Each number is 128 + 32 x the weight over its row's rms, rounded and kept within 0 to 255. Layers, rows and columns count from 0. Numbers have three digits each. The size before them is the row's rms in percent of the matrix's.

# k: layer 3 attention key, 64x128, rms 0.0476, rows 34-63, columns 0-63
# q: layer 3 attention query, 128x128, rms 0.064, rows 67-95,99-127, columns 0-63
# v: layer 3 attention value, 64x128, rms 0.0818, rows 32-63, columns 0-63
# o: layer 3 attention output (transposed), 128x128, rms 0.13, rows 64-127, columns 0-63
# up: layer 3 MLP up, 512x128, rms 0.111, rows 0-7, columns 0-63
# down: layer 3 MLP down (transposed), 512x128, rms 0.0749, rows 0-7, columns 0-63
k34 109:166077130163117074114185179124163115137142108129152146162066108119123142124180102075119163139159165115081078134062104120115108125127143138134139151155144167117133089147127126151128111167167111
q67 098:144103147083150069119208203149144084123117092169115095084092146102134135158169152090120094188164126124122116141113126163170077143071129143100106120113082113122131133125137136137118112139133113
q99 090:164129153121128091132184208138144147137083105137100116097089152089153133117159158100100147174175102128076076145140142092165117141103140112127113102114051149145080119096124128133150122133136112
k35 093:090119148201132166119191093136129185084124099159117131085122122151133147113185141097135114069145105046092140087136146115111138100172078107153120171163156128103116053130153121089154146155107162
q68 135:115122153105126160127049103133110106109123181099135136130158141143153113094115137207110132118086154159162147100112098125105136177081146151139166093126202116184152171102103138161145130149112097
q100 108:128141151125148133130069090139129131124163178094140157168171153142146099103079143189115125120098108181186137147116107116154124132091128179115131113113173134182129156120075166134131155077134094
k36 110:136114123096060091122131151108115156159131124108153088102142192115172110172125150143134090147129128183100161101151086142165134163044123121109113122110111130168121126147129119103129108174091162
q69 067:120101110090158101151166168065128136114140095160140085087140190138105169104140096057168136172232123118138098105088111171110077138130140085091114090081083115113123124101103112137131117115165109
q101 081:152092131098147153168178135100141104129116101127086117087055159163143115172119135107162150182172152107124111091087128151140143157124112175125079130144089106139128115174133169131184135164093192
k37 084:103011133155137124146178157146157160148153135095118170152091105134072169112122130146144140108134124152112148154132117166109116145122136072116143132170164184142155141142118128091079126115176126
q70 123:102158139121098170121038065127083154129149196124133161153170154157136117141099142201115106078050124168154146129144089139129131140098107118118124104135167102158129177149109086149127134125160133
q102 102:113143096127060162117041076091128110164146173084131131168144153149125120118121155183124094131098150152122128102194085108120136161115142180155157101140203174125141163173131121146143149132128128
k38 099:071115115096122129124115165055161147121126124119116090082161121126156101101110147182152097199123144179133154126130157143154113152090126127115105096061121091234137123086102125114066136128066081
q71 118:110084148109146073133192192167144123149104089149147085061074153142123125154097147127143108183172129102140109110137121127158141134093140102105118105106075137183110104100153115127121133131105115
q103 103:146114158070153109137164192129131129136058102165127104050107140099149132153159092084088111187153110146092055156134157131139136081114147121120075168085083153156090138134134152114118137109105148
k39 106:130172094183140143136207147135144164122102086179076111107091132080069142117149120096139129105162128075114178143144137143092133154154075131121134191135097121079150116059161127128136080131115108
q72 094:125128133089118103112077149095143133129154170143188136103159120170124102094113135178135110128114163208168128125110108125166117182101137140127149122061151107210124169093116105157141136159084107
q104 086:102129153116140136115056081133134118125155157095116147157177188107171143083111137237135140164097157165106146112099118124183113144088139136120078114081141114141117133105104088156100178135112126
k40 089:130134129095096082138197195068149153172125114117169112056122132070134116148142161098174129153150125095110104087144178075148138126115205137128105121103065080208116103124116129154132115096074139
q73 157:136173108157128169112100051137120135113154169116105131208130085123093112138132123123120127057080151117121148120138127112074132127177126146192177125196190139057149132142125135135136124116176106
q105 130:125155125135120144113089078155111107105149148123131159195155088134136102146141118144106115080065137105158151141109147130092158123143105126172127115194206156074156152129120096152138153156173132
k41 111:126130129113152118111075125036147103131158174112168119110172130158147150117108138191104141129143170185124146137150107121110129183105124133081115158107161111147108167174117183164139128088135140
q74 101:138108156180101130135209165096158127105115100160109103083104096119125163158158144042155105140206120106114115102153186168148133129136125107127127188129071153098146118135142125125134137122129170
q106 096:142138142127119101103180155096156121130147102124155114103080104109083109080166112067133153103194117067096101111141149132171132104145149080135137143160044103105146151178121125154121122152151126
k42 098:178151130107181143093169109206147121108076137128100129200118118156173123105116071148152142120070094105140120144097127127098090090140118144118161121137103133097102096123098164080149137102152139
q75 077:105135152179129103118154143136176123103155114162088152105115059091143130092178106059129152073176130104143126156102162119126148067168118097134135174184116103064154103114139122125118105141148153
q107 092:114168161139150109137185078174135054063069124114062105144095139092128183127181111070107164137169137131072167104111116127120147123135169071139167123161149118103168109163139163125168164111149157
k43 095:077125130128132193102101082110090134137108111065147126140100136091095161151152122142087168136073113130107136176128116102126094138121157070155176164157154150087157129108121184129143155178142084
q76 107:095074157092137068137084164092110141179112149123154128078156238140177120153084166140151114178168141154150105121135141160168102155102139141112111074058129131193082168135115141144139151107089125
q108 089:120120136080141125162089157117121143096110101148174094084147175121154127195098129163099109200174124172205122124128113101142119148068122137115082127104125142204132176071104143134130125067091147
k44 093:125103101170119132151188168117153129138108090148109084072098132159068130138148117103136116156147174126097133144165125108139154132138108106110124111075097123062112099159146114113113106131131150
q77 123:155167120180179135120138087139134112123151111152127131191124058142102117141157102068115129085130128080116119164149101132089159104182119133160173175168148149045136100122131122113124111102167149
q109 114:136177106176151149111135095177132139089135138089092135156128106103126133117143130114121168082127112095116118168109132115086138102174122138153171176191150142047182128159119159144120106102172155
k45 100:141161093127080161110086103142134121145153133079105174186182168145125127116110120162121114075083132042136162139162146086089102141119139156170158119138196166127120140107141120138108106118100096
q78 138:110132129073107128148044144079126114126120145128144134100173181142180123100120170171124108173112135193126125115115111124163127176074131134102122105071144126175097149135100159120124128120090117
q110 117:109124146065131121148068159084109109168124119091167117084151129131134095125104134201137109133101150156141130125095105139155099126058166158132134133092124101221112164120095143156121130100069101
k46 108:154075139147130102160174177077112120133073131188157174126109188136142118133143101095112144167186084136137128125177150162148091097143154091090100049069098154160113117144163148105125117112104113
q79 101:146183113198095156126122091113137109122182104114144155193106060145071141127136105108113138073122127110134154148165119130068153127164124131155183173193140130035203133158139109136143092118157166
q111 087:111223146191118189093115110115143105157102152186108088191087101088126131144129077138115091078082132071144132153157128118125130098228114162149171167142173143091136094131115101124135102156146107
k47 094:111132155093071139130078124117148148118167189102113167159159105087109075184098134167110164131062156159136140116143181097113147112138153143112130131083096116103112163071117150161158158117143083
q80 106:108099163075113056159114223141114106128088116122158089065157203136175110153113147128114092160147158164129122089158106147168107136049180128092101115087095157214100116117158138147135127118046089
q112 092:118046138091142090161106172111129149185083143147152121065171197128154116178108129107109136130180160187100112079141095115180138129066144137050137093044074131181084111096115152120123095107087129
k48 092:101126146134127104134205132191113141131154077104127134074102098151104120164134123129156111152169114073127073095143101128195104143134105129129084174108080118162154114148170142147083142161158140
q81 069:124169075148118096057207187124135158135169106155120123139088108080133145116145110124153166116156131097132122141107173180103107096154138085095132163170078113130154130119133084110138098126079165
q113 071:106089168140131106065180145149148127148139134142140107094166103148164108181160113176109082152112155129175064137157128159110129120125130128087090185106134130092087103097117082069117108158091147
k49 081:129106071131124115172147125152164119167139146107149174115111087129104082207115166103124088119120115113118125182091122113103156138149045129109155154133120086098124139128135139170175084124139106
q82 157:121099143100129090135199203129151122144075083164138107052110183104148138145124137077111135196189129134123105152116130149187110122120147115091091124088047129172078122108129134124110153150090130
q114 131:117094163094111068125183210136143137156118062128130126060077159078148124171108120103127129194183106133135086137105141164170117141070125139095082132115081081152094114110135140106121143136099112
k50 114:144107114122133085126209117131171119143109091153106109116118070113140153140162107084110120103149098090069154122164141124082092127165111084152128155127120131036157086188156116091157147110126167
q83 097:146116129097124104139114142150120113109089107144131129088139197159168139112116100115107100189179122128132131121150118114160116137096142089092070100068123096188110123110164139134164160156079117
q115 085:089044200100115110153146192123117118173109126143143072068136170179172148108090148106157104145137122165137085127124159149155112143120117167133093109077089130148128121123139137106161135166083099
k51 087:100137129131159095146145196111138166116123115134116158150120162089140134134115142110086097119092126100151112129176165143154177134102094130134079100181114126087097152143091111073111099108185131
q84 083:102094148074112111156129185143150115154108074137173117068160146148160102135138101137130125138169130209103076140119116147161156136075159126085112073116065088194072162124142149133140166136078092
q116 094:089105199057119090133140149119128097125047151155142090103154181114141134149177157149105108251156161103127117113146128183181124147129129123105121136110110148173086142105123122155126153148072075
k52 103:130158145138114149129175199100165200095148121071123102104042098078113116137116084084146106143141145116095138139120177102151158136164106100135115178154077145076119120126163130115163116183152203
q85 075:096097145069078061096200187143142104113128112177187076065102142096146157191162145113111118179161118124119073131128161169179107123065119105142087142112084100138118114140114088098165139181142136
q117 079:118086153106161123142196109126185152177112092116137101041158101165103141134117128148185159137195146163080143111146100108121129133122137110085110133129059130105129144077161162089087124139137096
k53 100:095108111120089113067150124152096155123142147160131150114133163132138118147200118089118073140143140065128110106118083168101104101116091138135166161170155117147122100148112085093154139109150152
q86 119:115112148090102103140143182077133162139118097146201123057147146106136126127112133124140112185169140153122113124147157114184108127073140121102082152069054123206148141121103106122116135128064146
q118 107:108092157064124094145123188099128146137119139151167100094171169112155123147145144101130124150159160167111133127116161134216092134085144117060088110075111134182095105127127137116115132167126131
k54 098:129125122171180075079180209164159121151134089147093111086103118095127118210144116075162155181165091047112098134119101154135124070191169140149139216147034154111095132103163137148110151077096149
q87 093:148104113132143150140078059149072128083146176129113127218179158159120115090143177237114150076082152186145167155144077144095145138124123138138155090140185139131162157145107130117126128128160142
q119 099:139147115120055099156069109091128155168153153113185144143191060108116117180133147144097090117103168148137133142138102174133161166154107148132164081155169133166132152092134136110139117168129099
k55 100:108086119169134151167099119137135156138110114084121139104105169202148143088085098152107110174096104183166123095141133113114103173169133180116078122084082144167131159161092081146157133084078102
q88 108:170158116194115145099146086101154118085168150113110140182075041151108155122090115082149148077142110092146132144120200134072155107144128135138142124156144117103155122199106140117123101074185153
q120 077:189186062173130120097131041147148143165130163152132118192111037115134134131070132084156116129080126091157126173117151122089167143152088146147162117178123098116158126104095110114121108092188125
k56 106:134097147092114141118115123147149080179157145163158169164144104125138119128112148120088168171044178132138171160139117101117119110168151184120169133073112147141133127051168122144141121160177160
q89 100:091093179042111130138042141097126118089127176110166126123166173148157101124084143167144094156147130202142119133148103100159115162088151091118095140079137130183102140130135154158123124149075168
q121 094:153143165093092180165065162099099088140123135122170129101139196162156106138101177129150120149136162158135135140135102111140146194113124132138166072102087133167092159131079145122171160147045115
k57 095:115102103073130074146139189122150137149089067129123187082159150156105144144109112151089144131145138097123114116158185114131130067079133138086072128099110110193132112144158126121141180147094116
q90 074:123155154099155117127110104164143114091149161126121091168177170152137165126128169235123094160110118167159151130124131131181145141099146090117120037067165147141092150118086162111135165152098119
q122 092:136086107114140142102061137076127116124108166112136135118120151164125122090122140143117186097122138146112095172118116054145101125163168110130126105101164134107064127095127222149129140158149092
k58 096:077131148122105204114078103163142162128120126181089142113153170149132151087121129138144166118135087104130147066064131139103090154118172153151165131086050071164096139139149078066067087123132153
q91 104:118122117131089158132039082122078105122121137088163134144152151174149110104121121159109111136078136174147136150097108120139133172083141139120150114143161125159138145118133116152167164134103119
q123 103:120156110059147144112052135134152140154115166125111174105170159144156118114081128204088118132070121182136177113132063103138144109091121134140128099127139115168133151148140115178108134112107111
k59 103:132085170084133115085151170120145133097073143112170120088107158116137099141121138123168122153174122188138099134117186123180067176096137125118077090084114153139118144120120156185130112126116125
q92 125:147172097186132165129155062147115145096176147122112132183090079132078127105135097120169153060107122074125131146150136138080142136204096115152166128198137098046166132135144126108103117101160126
q124 127:132157109170110194129173063101141111120153124145097147152138091145093128134122111126165132094121119102121138149140134120066185129186095126119128135206153105029140117164136124085108114074145129
k60 121:143099109174117100154074115131084127166146183105117143201149106148093102109095121185133107098067182175151164129124129128109128117116107159162174093103189135179168135109085123191157139130145150
q93 117:114160119135099142120034056106129133166127155096110141185143100130116111122101143158132133071072154151155152152110150145099109118161125166169178116190182146090152148128103123160133143162121124
q125 103:096171086176114167147059027078077152116180139142117133198147075142140137098128111124136123033098108129135173125111084114084144144137125172159167094184172130123178140116114143148149105140118148
k61 106:101146135130107156123089112109101112147131168159187115089149133132129134162128144230122113159107174130176111098113100092141113126070137131090121095070147110200097111161094074141145163128135131
q94 082:112108142111112182173043150076143143114137110100166123108146118140126157114129113161101082138113134161124106144153169119136124161154171181094128124090112174139127150144068166138103122072109094
q126 075:143109162086118172133060138134079139169115194126138118073146145142157130158133144152116108186141098163099151071136149119107127149140157121122108083095182143203111174154106141145135118159129127
k62 095:151138151102133162125067153109159078122149119157133117125167089101092105117138145154124194166126155191109219142069148110183122124133177105083090170091088150154060103099133119133089168123147148
q95 178:146143115176149146124207098164153130115135112135100123155075087111103140128152091070151152090144103067133113151122138137086149095163117107149142163170132124028155112148148114098135117122170165
q127 140:142170102176144139103184092152149134149162121149103097143065079114099137152171113085116130087145103041121133142137131150126135107180127134163122189197145137067119109120148116113134150109152144
k63 128:129151094154134155118094058145126133086130205107126156204157103107112085090129119152096130079056152159106131114114108124067122115189091140160140096204170143082148134150133143145121115154160121
v32 076:105146122102113143166182082140105165104170109117172156087101087110126081090100092097130177142103132118123150157110186095136178144139145083132185125165200135116084127089156190098149116104126131
o64 079:199078125108112112076054143099127087135130114142064100128139140140113119103166202112107115194101116102168149134156139139075116101131054116152148122061141109117136160152159142070118082177102188
o96 098:154173140183159146161058096141140144123055124142126104149133109128146121167067084117100065129211092115109129125128085132206133146141162107097121111186114159196049125135050108167107123167137138
v33 098:068212134126156088137131091092150089104130100100180110151134092131181087151173100073151105088153075110163110169163170032116136104088142137107066161174098176154124110127195170134154048147108116
o65 105:195103127127136209124103138155172163146160137163080100172125134105124150124087119181109107104144115108098196144181088181193123126166162138075143065092173117064099188114124133122120114167177146
o97 103:131117100147100077148057151127153087133122110161114135150167039131148193135138124096107174155084134164161116091155119081118147110189153165101124153149103118138108114140070093113115136072117119
v34 110:115106143157104066150119126064170165175036156080078107149096151115137105157072107137196146118139117157145116096135109200202123119160128151076210055061133110142159087125126077107153181136130164
o66 122:099139192146076119144146139160128104112149167128153123095103150122145144080123090131045076098134139073131086148148119098102155211077135124177063211127141111131110117097124085171119078119127102
o98 104:146124124137115087090124128177111133116120146103151206137117140132116110110115131133105106176079095096132162069104089093103166033060112149145117103161101123152152173157145194169173202129184090
v35 096:185114189149103168116100103156165124167115073087081074108111122122147168168130090068129125142143123103156150122132098114145201079150097107150034077126173109085136137057094126137100121129143114
o67 106:094126125135147164117126086069133146079136110142116150122118146123120128174185172186119150139104139200100108082113165162172111089142115109101160153147104127136084120154178100142177169119116177
o99 099:084147110143135111157136143139148126119143151105092146104177096114077135134165161200104099134158104067117128161193149112115073208086160101100092116148153141118174168172121145081105148190130111
v36 109:160134152148173132135234130121091125154155106065081136102164091164131203112132164109131108143178082146143151122136080141112142128101137149117101192047114130180119098129093126121081126127162083
o68 121:146142108101089136138073101120141151152087131118168126096128143145121140159158110144150076117119139122177136085109154137157159190118115187133177110220046143033082095170193163108153159168136142
o100 086:098155177091089130111123157093060109198161112120086114160135106081072178122148104142102186128101140061109156173153103133116130113092131180104106147123151110115119133155095147151163095151082101
v37 096:122101188141104099151137072100137102150144157147176126126112121127149087113111154196138108187133108124115091121145162078158126095127165088111163144165137136042172148177113098134146132091109163
o69 096:178095123117154212167094207219122114094126153110103126126164097122101129151147092107171124109086141085098100142151143124131147159142131165094114139158120111218128083142107134085120143106163115
o101 110:092096098107119107167139092164148102108139104123112112127127118119150152157080089112109156114132123129088167122085088118076128103147145108172119120072129133179157114149096176081038121156171125
v38 101:132177114103133182077178083137069110151156157163139129110115070097154164127153145154168163176086064089066199129135126139123132133080066080145198115153105133184116146085135090147130118134070117
o70 115:103140155092167081229053163113181131144193080116110101179163102118094152109216118084120103097155154095139145101112102109122109075158153155113091161063185113097106139141163148137121131093077115
o102 085:132103165096153139138134145143110121125167133051134125141133197189136060092080051140215164166117141108146172129122133186168144153162077095089168112105108059106114105120107118152124139138156127
v39 099:102125148116077086095136130086118114133191132148169118176111087123155113174155116105112115104120106110062119175130169119164088119118136114129131195115114125154152147192077116125140168115126127
o71 103:153060147120180178129162138162129105095159128132105089086164122143070109116150027135209148107105199104128108135162132150114174145172113150139129120107118122149103094089145144071133091157123129
o103 106:169145121120135133175177121104166129076123146042144146151151122134177122146131149129153105102129138052116151181100055136167128126164126153106125124118111164061095084072142175130158159113135158
v40 105:145096155126138178160112135119045102063124150076135125081079104109112135089103159199102095136152105099181149154084112103106174068185161091140083174133106198131116158076138124125106100129071077
o72 116:139120113149125196154189148140163146134153110155119153195116125180129125198132106111135155110122102155126094143214170112152106153112134139086136102077098062079125078205158163100090118205106100
o104 097:145138081120168092106069100115031108189105152113142137133137110107133133153154093090175104110118141167183155146084165147176141159114120146117141169179156123123124107110104134069141101111187127
v41 101:131093142056112185102124134143219141118080130129126128140123126128110131061130123079071140152164153138182150115102140108115144113108163096102110129074126159066143137150069050133122171179141184
o73 116:102142111136139161080158152137133153120121110160139136115139110176136088173135135147150054111105097126070195148143145123136180141102136102163132108119157138129087147089138157101104142053123096
o105 097:147080102119131131038204121118092082186153112106169100113080175140162115123131123145136201127115210148080157102091115128118074109132160143118142173146099132116150115149161154140126112118094053
v42 116:180110107101132164155101125168105093095201150175182092112051123115125189078142103128116096157134117096134125088153144137126180123120134160165102092180146125173122161044118127132097115146062124
o74 121:061123141162145119139113159083120189098075059120132150182154089175142120173121192097153142113176159139132120130187139144118157160150113092101096143131154088116103120164094134065132105150116109
o106 096:084094098119125109144115143189149172126092113117136126180083086152178093161240118126167192112116108208110144078119125149117093107133127125115187103112132118099191102148117155169055188106137085
v43 098:099075108100184092135116126106122086060126122137151155165108163146146142072141104040115141124135140136160144150100125174090069122148146163115117110150164102113137123196086105124209129150166125
o75 105:140128145112118156098186107120144114136095142129124133112111169164135105174149185152146119124058097114060136132153091093146174218081129170115123167161180146088099082063168121098123102084062142
o107 098:121119140207138161157131158156168150097129091159136141099160057099186162116103092152117091146092159095120116126122121126164114065191153151165158069064137162148100163111153114104123081134110125
v44 102:181191162119144157145150182170171127175124166150134164149121075127137117085081163100120115126122160099146150174067116128153156120122092086128127072165070051138137055130109132095093129141107135
o76 121:119113088120157112113096125130128125138150101067137122118127165119097186184132133121172097163133060119112157139151135113125117098161098124113138142112189116116178140121070163118122050094143132
o108 087:114169127132155126166080118116127144066131081149126118177137124151090081109126147104127079128119139097097115083087050148134167161129129150142094112137096174151077125128169119105125087093090157
v45 116:107128093088149149126100116126120128144124137113161129078115070138105096126086052130144167140101190113164112101137108169178103143129155120103193069170105071154156105096147174095156142185175116
o77 120:053140158162037143106104168117142115186108103181133177163121182152122136119088156135087069127137101147110122144167136154075126127086090087143096156133113065115071166112139069185170136146098201
o109 102:116115147088179062181086133135155122106153114114105108147123153101136089108126182099053089196158074107130128156080126104079139097168088100173102112104176131170222179127099131126116079125140169
v46 094:128144130157107145117157156102165076126121177129055129155126077114097126055097101134082130131127137160064146125175132203115112124132122167122137110153120138155139093130155107053114164124081042
o78 109:082123149140085100142149126101142170063150084118134174152092140143153112175126167109137088131076097156160090139123102104165129127093137097089146146110089079115141140092193173164128105088111175
o110 106:174111135148123086120075133097118147165063126141127083062083177144128166108170119122104147130152115082162129125099112108104120168115119134160119100114112165133127125162105139118098127175118126
v47 101:081150171172100169107120116106116139200130109092088121139158107099116137112137112040138089141151174147123095118128089131185149132136160100190097082178190128159156105119192155088090163111117081
o79 125:158088071121133102110153137135133097101191126132105127104115130107117185146120128176138158127143140085160138141146121176087059164147089069072067101146129114127157185140106138147208105098115142
o111 093:109188207126100090088121116097090162155168179135090123159097145085121077133111129097085071152112117136149139136090149082121131148166191158175173167092131152136089097131146139152076123180155165
v48 118:144123170129139125140145186152103129113160189172088165134097086141108161147098099092087116138133079163158097109133135122109100113136117145169146150107128048143122138192141181102160092109134094
o80 118:122165137096110160126103137110116150092070080141149077137130108150130092180136108143136092154118121142141148145067067195133119168131100146114145096142105218154138122091136137062079088117083169
o112 095:131043049113138112119138151101101127142071136129097126128120130118097154138141115129135103094062074141066110128116133098131152137092119055113136105175113167120157123117103165159154077175148190
v49 116:125106144115112122135080128134122073131182090093182098093148140106113099172156135153150085170134122164097087139141139078164079057140131167152089180177159170097131130102151200110126072117130120
o81 128:165105098151098155149147099114169189114115148143058123155127125131164178138115092114130137089157147148173142160131113162105105123187183119096115128099132134223108146174136088121138140113170175
o113 090:169107080179125163106105180194119159074168123131111060175141092141067126129117144130093139067105149123123139127152137123151185177179153158153108105079129078123087167111128149052144149152109158
v50 104:135101072182099118128091161132125203163145126082154183087164150122102129101132139152135097112117076183145119178132128130113154156139086138158179082101179176059127104082127146093102117102096133
o82 108:170163162162155145138114078119112116221154180086084094108111140159138113121116156063146147121143115131172113162151150107144093100142184142123085119158139105194134126158153142119101099148143150
o114 097:176154126148152096103143192150082114106117109209103147140130106091149101090141133129084105131114103165154141103098133038164118161126162086151147111110119149154120136153114080186162156099149073
v51 094:124123148054139099099139133090160120091166116115166158123142164174180118094140085135161108148124123161145150141167120139096092192102058104088142091100120193147140106104096151140115095156171116
o83 104:083157173192139150168095056087137141180148169136125099097122116171130123138094192076126067119143144103154170109132084145133113084166192163146089140127078115090098126105217092155149188149088131
o115 095:135150088134151135146124193204121105127135068099160126149148099052148153133165099158075073098145134137090114123134145149091170124151119153155165088117190156138141155148132121137087078081098163
v52 110:132129106084158135118106115101140130154147122127137113109099103102155211153123130179100137137132190112079145110089161182117102093115187118117165154129116123136127155077121055072172121156189159
o84 127:092144161080086146134128127159169143123087124056153166153108171187146105128112085075123066111121103114122122118098109113148145163129108119160058218155159100128068081103166164167099138098111123
o116 086:114127139135140167068164166099135072138143133131161043112156162122110122106133128132186156123113132085102137100172141118130107126152129097136133076091089120067057101090146098151099112146082141
v53 089:129144222115196123107158083143143104074129082140135103126107134139131142145066064149133138115158102076124161110107090120153114114077126091128078095092093113178125102165174160132127069175150134
o85 092:083154120116067123125095092094165126111150157152079099172162131100139130136135179166090080132140116146182123078112138219148082102167116150136166165177132113037136162073083085142133127107069119
o117 100:110111054114152135173082123124141150193087108087145170120115119136081161111173086124134148149170119182086146121115102142082155167115067069149087114161165154145116144163119124123126125117215164
v54 104:199095158152096150164143148122124096139120110116104121078168147156101156141134107120118111158112130138149123078130093114119108171110157075122095095151101063052125163118154147122106123128145124
o86 117:073110091050099147062114075150078189135116146108110141130108124076121149141126165144120137117138137126110133140081154156109077105095120150168103156185135152198138122157106118153168205179175159
o118 099:167141108165093105116104143080110136121109123148140116055134076145170141132139152136148125118092094097221095146106169209143145078123095133109156129120145087114195108162145080099177083127108147
v55 105:079102112105172123130126120131192175157116125112115136107168177176112127105092115165140177101146127094144089133110095104091095051114148101089110132141153149133126090126149108120108111127144113
o87 115:184113108119140113111120131097070083163160156147071092158130095085186108098098109172117105144149167132096133132189084105118127199143153131146163084140109133092126136171070148118090091122130140
o119 101:121136069110106133088129185146105120161118121132132103112121133101105130150090052109126026112084067115179217118113146134140116124163129149140088125099151096137153157097175203129145152153135110
v56 093:147101106118192096134147088137122083161149118139163177109156105105080168149138089118141132086173082148153203140116091120100119053109167082184130140070095088094135116111109135134098061106153145
o88 110:107124123103094204093124126074084140123109110099165073133152121140114122157130121145178106094100088136113112145102169157163160135119173166114117109137117109141094114163156069172164153133144145
o120 088:145136152068092127161102107192194092168056138101103141122146145163075181094115086109098109174137174139149139085129146090149145137131106172161128144125122147144097149120188188100108156133059133
v57 103:141139159136090119139134150154096152130124151115188126085106067083128101150136152176114124098162119048113143118070175076166116125107167081118140107171165138109175109084141104171140117123074172
o89 119:074116097114170171126059128185179105096148130155102082165182187129089145129141120133115101157106110128108129158169161110107146118161108101107152182054131095202130116137115153096061119115164147
o121 091:152133155152151151210114177112145127132149139099108127184121114139083083128179084109065098092142077120146105171147113144084153067149140116123105093105146091129141177123116148157117125154202106
v58 108:179140211144121155095137130113126140133119143141144134180116130115123112137161096080108131075103147112064125108122165116156147133141089110191099132128157082124147176144104123195066134080038182
o90 131:094078141130205127167120153125107093103171088123108132120147088103086068138168170164187125165154148091106117171132118151047122082141102116090168099152075146151170122129099142084144170122181099
o122 088:115129122097168103101165094091161162120166100139183137107117120116103133141145147128153179127094181104146150028108107149104141042111187115154112104093176108097097162121104198115166154126088140
v59 094:145128110085108126112077112126155126136162115074125171162148147117149117129152122124102179099116125097178133103118132181131121133105100124154093101157150140169121095120160077162091173146137103
o91 099:113121144137122119097158114043136159134132120120180152115117094107142122123104151153173186134186114153108120099164117100109105086128145127169162119133093104047162158195132123163138126126130100
o123 104:133132110129161122106159151167112126089166091150145067137132187160120110081132116171077093140073170098123143112091107091152134102155131103178121151103172136160051144080084095101099156091144137
v60 097:126136119117182126127104154150134156153098208135076134087111106098061149073125145175136107158097160164058119166127153142130127133180121150191210161162120041102112117120112112112162150113076082
o92 106:171124124068114099149149137124114177101115063113153103152081152138168129156160082054154136114115075117114109141036120130088213155071118095103113127084141144178176124121123160156119146125175136
o124 085:090162123132113146158161171154100110162097116140137135141162091136109096095121130074146144087152123114121111067142153115130069084111136110122099142104112167143098159122138145139149070145078149
v61 107:147136169117114156167156131175171115118143084106064192092166155112173089109114130060128148142119104142155155111116090123135145086082121115110103096161156115107151107119185114121104118123131123
o93 118:073154081184125139107101131144147173156074118112124083137095135182095117185185149170053042137049117138133200117132093146160104161148156150184160108129130132120089113112115203096113056080120131
o125 097:137134132129122133143104137141139136092159119158090120159125135155100091129076111202144074109137080133127107170150098182081202130149165101077122093133120153160088171129132076097092100172183170
v62 092:099147137125112083159160146077175111169129140091139074031079117113120094118079180170144116079136163136136128114151091164093125171098136146139135085166167163160109122084128133121096104166155135
o94 108:095189120123125078150131108110122123150157163144139191156140144134166118160126123144098152126115122092150122099143135172097147097167130097152188102154078103098158172166096147117109143089144054
o126 109:122132181206102126086122201183107089121108115108129129128111076115148144119092139131053127133171144089124163141168143079128107118088061133106098145123124136095151105160102108172128114171212111
v63 098:108147135144133152139144105163112110080162177173175110119113119125141138087128101130123119100085098162076113161122126072112105179126096156112187130140111116159120135083160169154108117188077105
o95 112:144160101126174101143049130109095146179149102126099115177087083154114110130125184074161175138154117136088153128064086156104149102144138181122139099102132116074081144121092163132160144090115129
o127 099:157093138197128068181096122084184144104084130109124155134154053112149179096112157103119105095138112137222131092173147099110090101163167094136149108146166115147140124182149169073133129140144126
up0 136:127130081120149176106150057085114144156134191101143133074070168180131100133133126145152165101117163187082111153154106147074097180110149125130122141169130071076143050112118184073087179139133131
down0 155:091112108143159137087064104097086118147084132076150143075146142120095160167109076168152137153126140153143072145156153109132094189179122146104162162156118152096156137072154157174142120145118127
up1 068:101178084165135121102104124139132116113148125174162118101108105081112145114131127109152155090094105111167157105079118128099103140164142149062112206139154106134120142157155090048141163077138119
down1 062:134104126139130178136176150089188134133159105084067160102120208180112100116137100122123205210101112160134156155193138082191151106149105114121138038101110148136120143069137157160143126122118076
up2 093:153190147131172171103111115098119099123147154144159181162113117112157102136132080150132100142156126140108145116117148182200106139188095098135131144107138158109123110122098135123131104103071110
down2 088:127121168040098071152137146153130131165139111108063135138173128082118137109178099162170153127084107154134072103062117111141125116081108121132124098121134133126100144128186176108133176154114134
up3 103:068080126111103133147149201072110097147093154116124149162110120119157095137190106138144131121116144121172148136136100098124108199176068063151100176169132060106130130100146113104073132139112177
down3 097:125128177094115129124121089156188162120134174093104140135154143049093141127160125134142140117138119110186108130107090148090144113116118098145174108174122130179132140122096098089123100150128164
up4 084:139116128116143162163153154132101155126165164119132127067076178071076127105122121128152107123159125125151125062098173047125173110114093151183109115135101121111169133143072117137135109141184136
down4 090:129159148061103106146152154121169113143105130143117135149118127153097188126175113089087178144077049107138161102122135137127149135117109106126120083087110142198106138137103186144150181125158083
up5 123:074132127184131105109167128103143119098125126103099142081163090113111177096128092166123146021162157141172103152134112095148104117132164124174100170156102134084121099113096112088121156149107164
down5 111:068147109113151148085115110106126084148138182162141118127164088129144162150143118094140085130141118139106006165171099190118100134154072159134143093119082115149089102149115059150133116197115124
up6 083:169174162115099084134178128134132110090077170097207177116069128123134160110158097170097147153152188111084085129161087095159103174137130067124118143169118145132137152135076112171107130160106166
down6 095:112126154157124140100104082103188199119135138098131089095130157125099134116095130179127130131110132177128169159070143124179145084133146169103130107103158091116095064144139141064114157148125153
up7 079:172121114164076092123201107092113164131093158073120121104130114133111111123192129128187115104127125076131164139122110039115128161167079141144115124166122163165171143114123163120174106153113117
down7 063:156075131142136146097125150113075170117108078128135183143150097101171124152106160164103075125116147124094149234101081142150098170100140123146117141107120141157117081107116173118094100117140172